python train.py --n_layer=12 --d_model=160 --n_head=5 --n_kv_head=5 --head_dim=32 --d_mlp=320 --vocab_size=32000 --activation="geglu" --norm="layernorm" --norm_place="peri" --norm_eps=1e-05 --positions="rope" --rope_base=100000.0 --rope_fraction=1.0 --qk_norm=true --attn_scale=0.177 --bias="qkv" --tie_embeddings=true --parallel_block=false --extras=["capped logits"] --init="normal" --init_std_qkv=0.0344 --init_std_o=0.0344 --init_std_up=0.0344 --init_std_down=0.0243 --optimizer="adamw" --lr=0.00361 --beta1=0.9 --beta2=0.98 --weight_decay=0.043 --lr_head=0.0195 --grad_clip=2.0 --warmup_steps=441 --schedule="wsd" --decay_fraction=0.551 --decay_shape="linear" --final_lr_fraction=0.02 --batch_tokens=65536 --seq_len=384 --doc_mask=true --train_tokens=530400000 --steps=8094 --dataset="wikipedia_en"
Each number is 500 + 40 x the weight over its row's rms, rounded and kept within 0 to 999. Layers, rows and columns count from 0. Numbers have three digits each. The size before them is the row's rms in percent of the matrix's.

# layer 9 MLP up, 320x160, rms 0.176, rows 174-237, columns 96-127
095:490506505481467486461564481483491532437563491581463490496475530484497497528448554482522532453559
096:497589482562542543385524477391509486528560517505546400451463466481507478527466542557512528476509
095:467495434443460498479556429454482531536536528543442544493476477554442480540408569500499489482504
105:423462513507439563454562515526502446508563486549471447473516541452515535470527535486531572481479
097:517423499532577521567487443492525420551517520463460426465560463506453536503516535575563457518503
093:447499574466466511506492559499473502495447434514561477519445418479521496476411510553492509436481
095:518528545571573495503498557433486529479516445436548482533513501462489527551515423467492569466468
089:454510533516490479484488517499499522439526462419472488613492467437547552507484507454502570517518
099:558448515506466531481494446550500507483540493507491484450470479530404560497497496470528536475532
111:450532477449518514413589519563522490513526533548506470494557518520446486528522524516547480455502
101:530548516502522536459508441391422540505444515493470437462460489522547481526439448514384507522500
092:490515510469527502537451507433418507466473478518504517554497506482518478538423486523557518569498
098:512518519578449509445518497581484475503452480491502487493449564469527529428502474552604469532533
092:515504522557494488534506478500515518588513439503506523482450540500514479432529570514466517496480
103:466454516443551558542525496494457538549490445516451457510549497466556478557557493504546497516450
101:464576474449456535444467462495448524531511479521535466506457527568504438464476565505477542470464
110:571508512510469416494507485549523541495528497451538554501432546472436542494562447467515473489495
100:476438484556513562521459508551561574518557488518468518513478531445449453530506476472506493443505
093:520540414519479515515428477504510484510474500488482483538451508468476433519515550538443516453578
091:593478416461422594495523486574523498540503577517491479508490545575548497473527502547481557555569
098:499484560495482430556472491532549546498472517552515502496580502541492518524474529539484487475486
105:512493452427542448525486479469507443553541524487484553496503532507615466534436481533527454496469
092:480586541461512533507478496460483473564508550515489490432594524476429544566402499541464470528487
113:541490518493460463515557552459404504510571511437560511512469539472470462541454561431492517453477
092:465550491458498542457523412539539517485495547504535474522504454491551527443536510531491528517540
102:517565490460550477476507469481531454483406551442547569517545461498575528476492496489564437418440
096:503476477507531477481535509533485515485483487516463517466479431562488473473475518501538532492428
090:470469524525521551540476519511531555466604500501449456492521483497482495519478550495610473479512
097:471468565561454522547548505468528521480502600474585554496524499544565504518412507518435434490472
111:497485508506488526501467501538548567548454529530508475468522472453519531482443566495519516501509
091:473505468508492499448481481464488451537443448523529526471427514498541574496469487503498510479549
097:507431482462456546537533531505483544453541483526466527462481402480422512477441503443537538468517
092:538405394458486530516567518458485572501527469412555578547564506545546421484578488482474534553524
097:549475558497470562455480462444485513472546555565505559490522524504519515538537532506470461536513
093:521455546521406459488558536493521464522479543504483466469508530460484586501545485556435509508528
103:588499539478467506413554528507486474485622439499487566484537566465511496520504531531520553510483
103:519487515552536550547588536543518559530474524445501498492460506494547532466465525484611501478461
099:471534502478520559471456531442552529465476497438382459519480537523535531468578492513511505496607
095:532477440558551435469536539489466570494493547451522544434463503400461551498478571482405542525528
112:512545535449498478577495395457573492542530512548501532472502483585415462514521466510505523558521
095:466442489522507520491558523525483542496479575524535484540454506492464484482486482503573461517476
098:462485467516498503504537499581506509456515564502510436543486411547528534461462522503488487525434
100:511470480612521484470460492553487583479527520498520416523535496491557512513458534501472524506488
113:559597563484435446526451563551465552528434490425500453505469506520457538511530500521605527540506
096:514516558538471516541459490471486488510460555456544547557535520451446485496489502514483476443488
091:452484518462439515468520494497387628514510510491534521441560484421545500526467532475565430521508
102:591501502536445542424501447519488523469552496486479548418453566541465483542451445473459473413441
118:532450516473462605398526519504492500581525508537519513358415419532517472532511534455457448488442
110:489511511550501487466432477415440457495600524485476544525469548504465467518534452527495465504497
108:491523484471446521548443519573464514514503495487434452491587534499508495435507482471528530507496
095:445514560452541458517577480465503547511455548456509516513477430549424539481487510537581546523479
099:482530449512476445532432521553519509586460508522488502521503555537550475482443557515489498543520
110:574511465492523515507499501522469453409551467475434551458427543508521473518441508483501521478460
115:492490527495469497501437474497470494471503509463490477510496454512458541522519526550507502503492
098:576563482470458430506522477552490572532526508497583570494527501491598497388397522561478465482504
097:484482547506537524549382430502502468495483542493515461522541476475510536432488479515481483529523
096:466541602482468515468475442495435484508482500550524486466535458533511532580591492538498440498444
105:488555442505552531583505538471504494459497472524429473516449517485497522533455449527507459513507
106:484497497519447450498447551493458546493484438490650491607542544502522528455488485480450492455462
101:515561504529486545518544514496456485461467512439522495559541483562492563485506497451512431475556
090:473432600443584513501506551540510461526449477493544508469506544473504506467499454504511398572559
104:446459536567484460542560484461546503494441522473464500443454550468512458516447458474524507497459
097:592527428500504513468478491474571607505448544516479460451484458447522544448507488499447477512517
108:522538432506462523575441582486462551447492492455503454530521483432537436497472524474471547496480
# layer 9 MLP down (transposed), 320x160, rms 0.161, rows 174-237, columns 96-127
092:527448556446486464539466471474487524542428538471533487486477493463551554477473487469534462475492
089:514459521502472522556480506500477523508475497494491559549532479498442482498490481455465541512489
091:489468529547597459527400535515516471570501464451527460504493445433568506465544536519552484482502
105:464498514478459520519567502448598510467502473532498469477474529492481515556524524491400499543451
099:530558564515447457440470488473556473508519512504496507481483501459523488539499496457538481458469
089:464528441536531504524411515589503577554406514485470430494538457562481524502536543479508485493488
095:491459505504549490495479538488508505475535548491531554542509528527477473493399531487399485421573
098:467547420437533544477519466500459503549520528524505490491540499536451495480453532520436520521538
096:528553494491575529486550515479552529500509409518419446541550506412531512519501553474479496502539
114:533486472535528415456618500573526511504438441545536511515522518459534460490539457497499490505522
097:398477534519428533487498508575500462475468503494505526520482517549502515471599547545507502501528
094:494498440534457503490540479509563467466455479521517470507524490504500511490526571477428452446521
108:495481489425471495450466523463495481474543484589446483569604471481543492466463498533462568446460
100:466434442394489495498514447512532475428544532490458566518510438558544516566541427442465487495522
112:508533426516521533478538536455510404396484501422507482526526616480506519526509528508482535463566
101:467455496494597543508487575485455452514598468466448552478551496531471519427478493532458570513509
114:471450578542491530476544526450527486497465547470538437503466472512551557497517439480501544553487
102:544421451513516457458596484563506500495452487476500489440476502576548456616511484514562506530473
097:520500534504507430499477467488531551466535507536449475449499491488577455477491468448605489475469
097:482483552583512522506520437508488531548454462487494440464422447469479470428512468474474479481460
103:479458497488545512493495483536452498477514488469515483502444414513436439482533461461525468487481
099:558476533557509556542459390460486494463508519493435563481428518491497542450481486527470460475516
095:481485490492468541572508441540536535544509451449478519555478523500587518463570508472572506469476
117:444510555518460437438485511537536521464581423478523510455457465531473491502507501459497515461464
095:559502504477530521535440549497493484436494520469551516497517512493451513525478469517540470476554
097:525497492475500509482515494547594510519492549504544527439460460481432489548516499504425483548495
087:466506469498492570484505493540531548436492488523471521603520509467481499501481444516463514478489
091:519521448539554496488529480502513456440516528508559514505516541470631462549505506484451502488513
096:529457531525543481406509582437460484521489476481442519518448485482522478440557445465508413521460
093:499489510468471484536491475483456472501521507528505478513518495472517435510514472449499472464490
096:520515503508544436487492451533426503521518520491411483535519497475445474512541487498465507498484
098:599525584447485477499444548467469420523498471521552536542527599502537528410497495551485531507493
091:467574545507573457487463451471474502509484479553395478485532498475470576548456501451480496440530
088:481525435531468553508541473548502531502477535505488556480546532474537468455472481489462437437528
098:482491483499590528517517591529533513572514405549490473453504507544530509515485474438448505420491
108:499569483496519584552467502490462575506537458490459487500562516560478503540413518515468519502497
103:511518470451542534513504472452614492453533476559508563479562510461495473507528564514474547513518
102:422464554552563490431515501525494510495529555520486478488528449442461417515464540545510432538527
099:465539561581460515461431513496454470525489485550453540505502483542487510566494485540552530496422
114:472493480530491539478498518509503533471408459552464530512458535477445430516470505496510426547488
098:482475499476559530508441606454528426512502547411479490508530535484522446534539488533498494509498
092:561509540522511527575488542517518557495484484453528538472485496431504478464557457453522505438436
098:493533485486446560562503504472485408524447503513521522480533529549512471501482593525484451534548
102:481476501455558540437547429496524515511552468512489517481483527564416510491481487534558474495597
097:515493427464462454534559454568500543483494534477453517512516555554506519561487551492504523510505
095:531543495495485462462521503505484466513557537544515538556522375551439486531486471475485537492588
107:574534544528585480515507518495552448511490493501549558507550413471498504499512441535468570560494
115:466585512543504421535470463498506516462474482441493464595566524506448452514481457525528520500526
100:495501546510507526481518466496472509593526526472529520485499445523521494473431493505498444420399
113:480503510491582512448524457549546555494533494486456496496513521579498530519525475487505526470487
095:536544460610480506510400550558525458481473521479502542487549491441567491497488556537476511538519
087:504503528468438469510467486511564476508535521484545512453566474532482471515462469524503538481519
107:476496560539479411547467555461503470507448530507539483555552479519546489467521522527481526576571
126:505562529490440519495511502496490519488453452524494539475431485475471473479506475442546527470492
106:491458488502523543484510484440498501491474484499451454466501526540486540577529484444503589499476
102:589494446492486521565588476546527460401494495550518497436535533495482537489449494494528460519497
102:495471506571455475542468512511579479508562461497478444549532542455512470435462426512491519512474
096:468531462440570517524502436519423477572566454499492514605527512555470491469499482426496529504476
106:458478570505550503501453455475512464497513461487450502515449498565454512468502546557473493436566
093:541421481461534497489589529448540610536469517567414465529502521415420466511498490496440543524479
094:464474480477369469448518481456542508474535526520478499482509497520480459548469549467509525493460
103:477533537457504546496409516454598497545592507510465558568504545541510558491521516494540548460551
099:569498524465478408563504510470519498502414444472507483504527509494503424552544450532509502538553
105:552477498543536462487450508562548529446523460535544458477503486440486570498507519492506500540544
# layer 9 MLP gate, 320x160, rms 0.158, rows 175-238, columns 96-127
102:502474456469483538401477522517502495484582548483519502513557499497527507494500475407518574482525
103:459526526482477464486527542431537501465498495544517541475505436557469482481515454455549567539447
097:519451550533539470419488560463516570547476564502420478475492541487470520461488442502549499538510
103:505510508511527555438450527500484484503514529473606506545520532481462563514512553506520449481506
100:513544504466576500453447480526472446522486550544456475450568540518414520506593471488556519508497
095:481483427538557457477552485469509543514525441498547507484513495397462511537545455584458549533440
097:521516557499469533507549474495440444451600564472511486515512502434484465464499564494539516549501
098:496477558450479439508422516412516491501520553451533556448587504522423439491527430567546500512490
094:510548485561489491468570579420481509510491450467510448543493505567509497513541518553437482528496
094:549500535511498525525534513532524442498505525493498573455557532504497458459506480566529495587502
094:519463521481542520497491459482501493490526473538496453521534534556486506492428526510462487425490
095:511510438476494516531530527465471463538564536545444525551534448524543432546517519510515559522534
106:440500563559560472486527500494526551590457501443496464482501494463522461469529520471493560484492
101:471469461515492496495458490534467512532494490543521512521527519466581476525471505422496551454464
105:507499524602496595485520478461543510483525511572481439551491517472478476542503463467518566544461
097:487471538549416503404578506532440506445600430479435493479507479483478440486546477508523535490536
094:482553526468442516499492570461481472474534450439550482514547556395480546447538522459536537512532
094:480500472475520485527480532527545560425475475554428515482557484436491522473492466474595476463516
097:543558459509546463476510465497474464472511477519516471501512455431467526493557437509560523518543
095:518505517443517544406470545466476489471560469469509544482482454524497546519461488575489530467487
103:465473550512511500492477542513466538482497499561510404444464446497519529526470471485498477549488
097:486585543468505514451529523420483498503515547570505518429559501535421517491409446555441499523477
117:516417550483473450607481528523558517490533506481575473509477433499448529436515517525442493459562
096:491479584503477493547486477524546482516481541538480476504566529527482510528467550458485494494525
103:511520487490565480507518492496483497568535473520524531492491445552414488415507502474497540507534
093:470503488513509477462553469485529465476534528397555526535523476467520499524502517428457479535523
096:542533551511509531529486521476521445528513539439520513479508469522450535530514475485578468442488
103:498493518544497490354520554511532494463513502539449507513487505539521487479529501468553478420480
080:508493482490533508551543522522488499490583516505431518498447471523540512470510439533527415499578
102:448514536460494492514518502448503506507495429533517549546473453546513511476546515555470600537499
094:479553543512566491527502557478520420535567508480598510537509520458502542459541435511527497502477
102:517489497524494552519499520521538443403535482482513502578485546532458473469561471521561534525471
102:536501482517473530482455534553503448440488467549478524509468544533515496450460458446498513574527
091:548482479434421476503493436473535551576540502539526535585563504603481473494447519569574449537529
110:519414531497512462557487508512542427517567484507454532522487461493452487465452563496452474416488
101:438526524513518529489477514460530464538483423487491505505498479502575507513487507509507588521535
100:497526487552480501522534487468444557506514478552535449467534522486511538537485568515502432566550
093:531561513494584550480532542502501485537558538533473499513461500509410537552469500524544560487514
095:485522488525476491392583496569469550502483433475466479475467527515468482512488572479486508480538
098:491508470456508464517500461494500511548465429605510498445494562486498588450438446475531522549495
101:493563590503496496435521437508508518449527489451478544544506459527459547497443506458521484509509
101:489596544478450519503541453484526485527467477512528511515504524508530542510530546485462458532485
095:582513517506499468482446520443487579569469514476499481493501475501478460533503551518451523513498
094:504502484488548494556514497508462521510504515489463515517493548461509483463472512477483538402501
095:478504462517538514459538501541540491480447484465417507525480530486458622496507454474559508521461
106:522579461513568465476476599540409498489500445493467526478510473483550515480518490508517491499510
115:496579515559538441500490453467503502435533485489439451573593489558493439538527474520506502500489
106:482504524553520500441599475470486486551628527562501491486509504603494519504542455503436492552443
107:513537490461492535443477520505445509531493481432542448540594451420506430479465554540479543487496
098:552520517522561532422546486492495526449537429455544548521552512604492509524512486498501513463472
104:556566511505462441492513440473545475553546416525498495482576443486488473535442481463511540483487
092:483502522507506466505516570402496498490510500544491464483544475547499453458569459568508511536503
116:435473484482427468559447526423405552468495497472471474510499510490466487502490491424461514565509
107:453456547527505460516530554449515431485535461525462565513562571491473483542540525525546494516505
102:486488450572482517513480584522492546451473521491466514438519442464459514531432571477472472495556
097:591469509464444514518517543492556466445525455585497430530506483468498447547553526485429500412516
091:478480552495484406494497531469468515475444411511542560504461519539431507581534507501538536535455
106:435542533508524522442590542502486494509468531513482496452568492475446501481473472528506437508470
102:490468484506429439520458572509485471526486562506548551535486524511521521542486440471456510543526
098:489514483484504522543526531429510461498466469505562519445517493434550509517504470508543436531527
094:450442454506444579521478533514417483479550454483512470488471509481489486496480470530504571542533
096:497486507473524464500448540532500455477467488447459589461516489551480465538534421487507527508499
104:407542547530523466463519472534463525488473446541514547499517542561450520466530489528534555519552
097:528472490483565452532488492503506499511492441437471428508505467487481537495434491461634561463472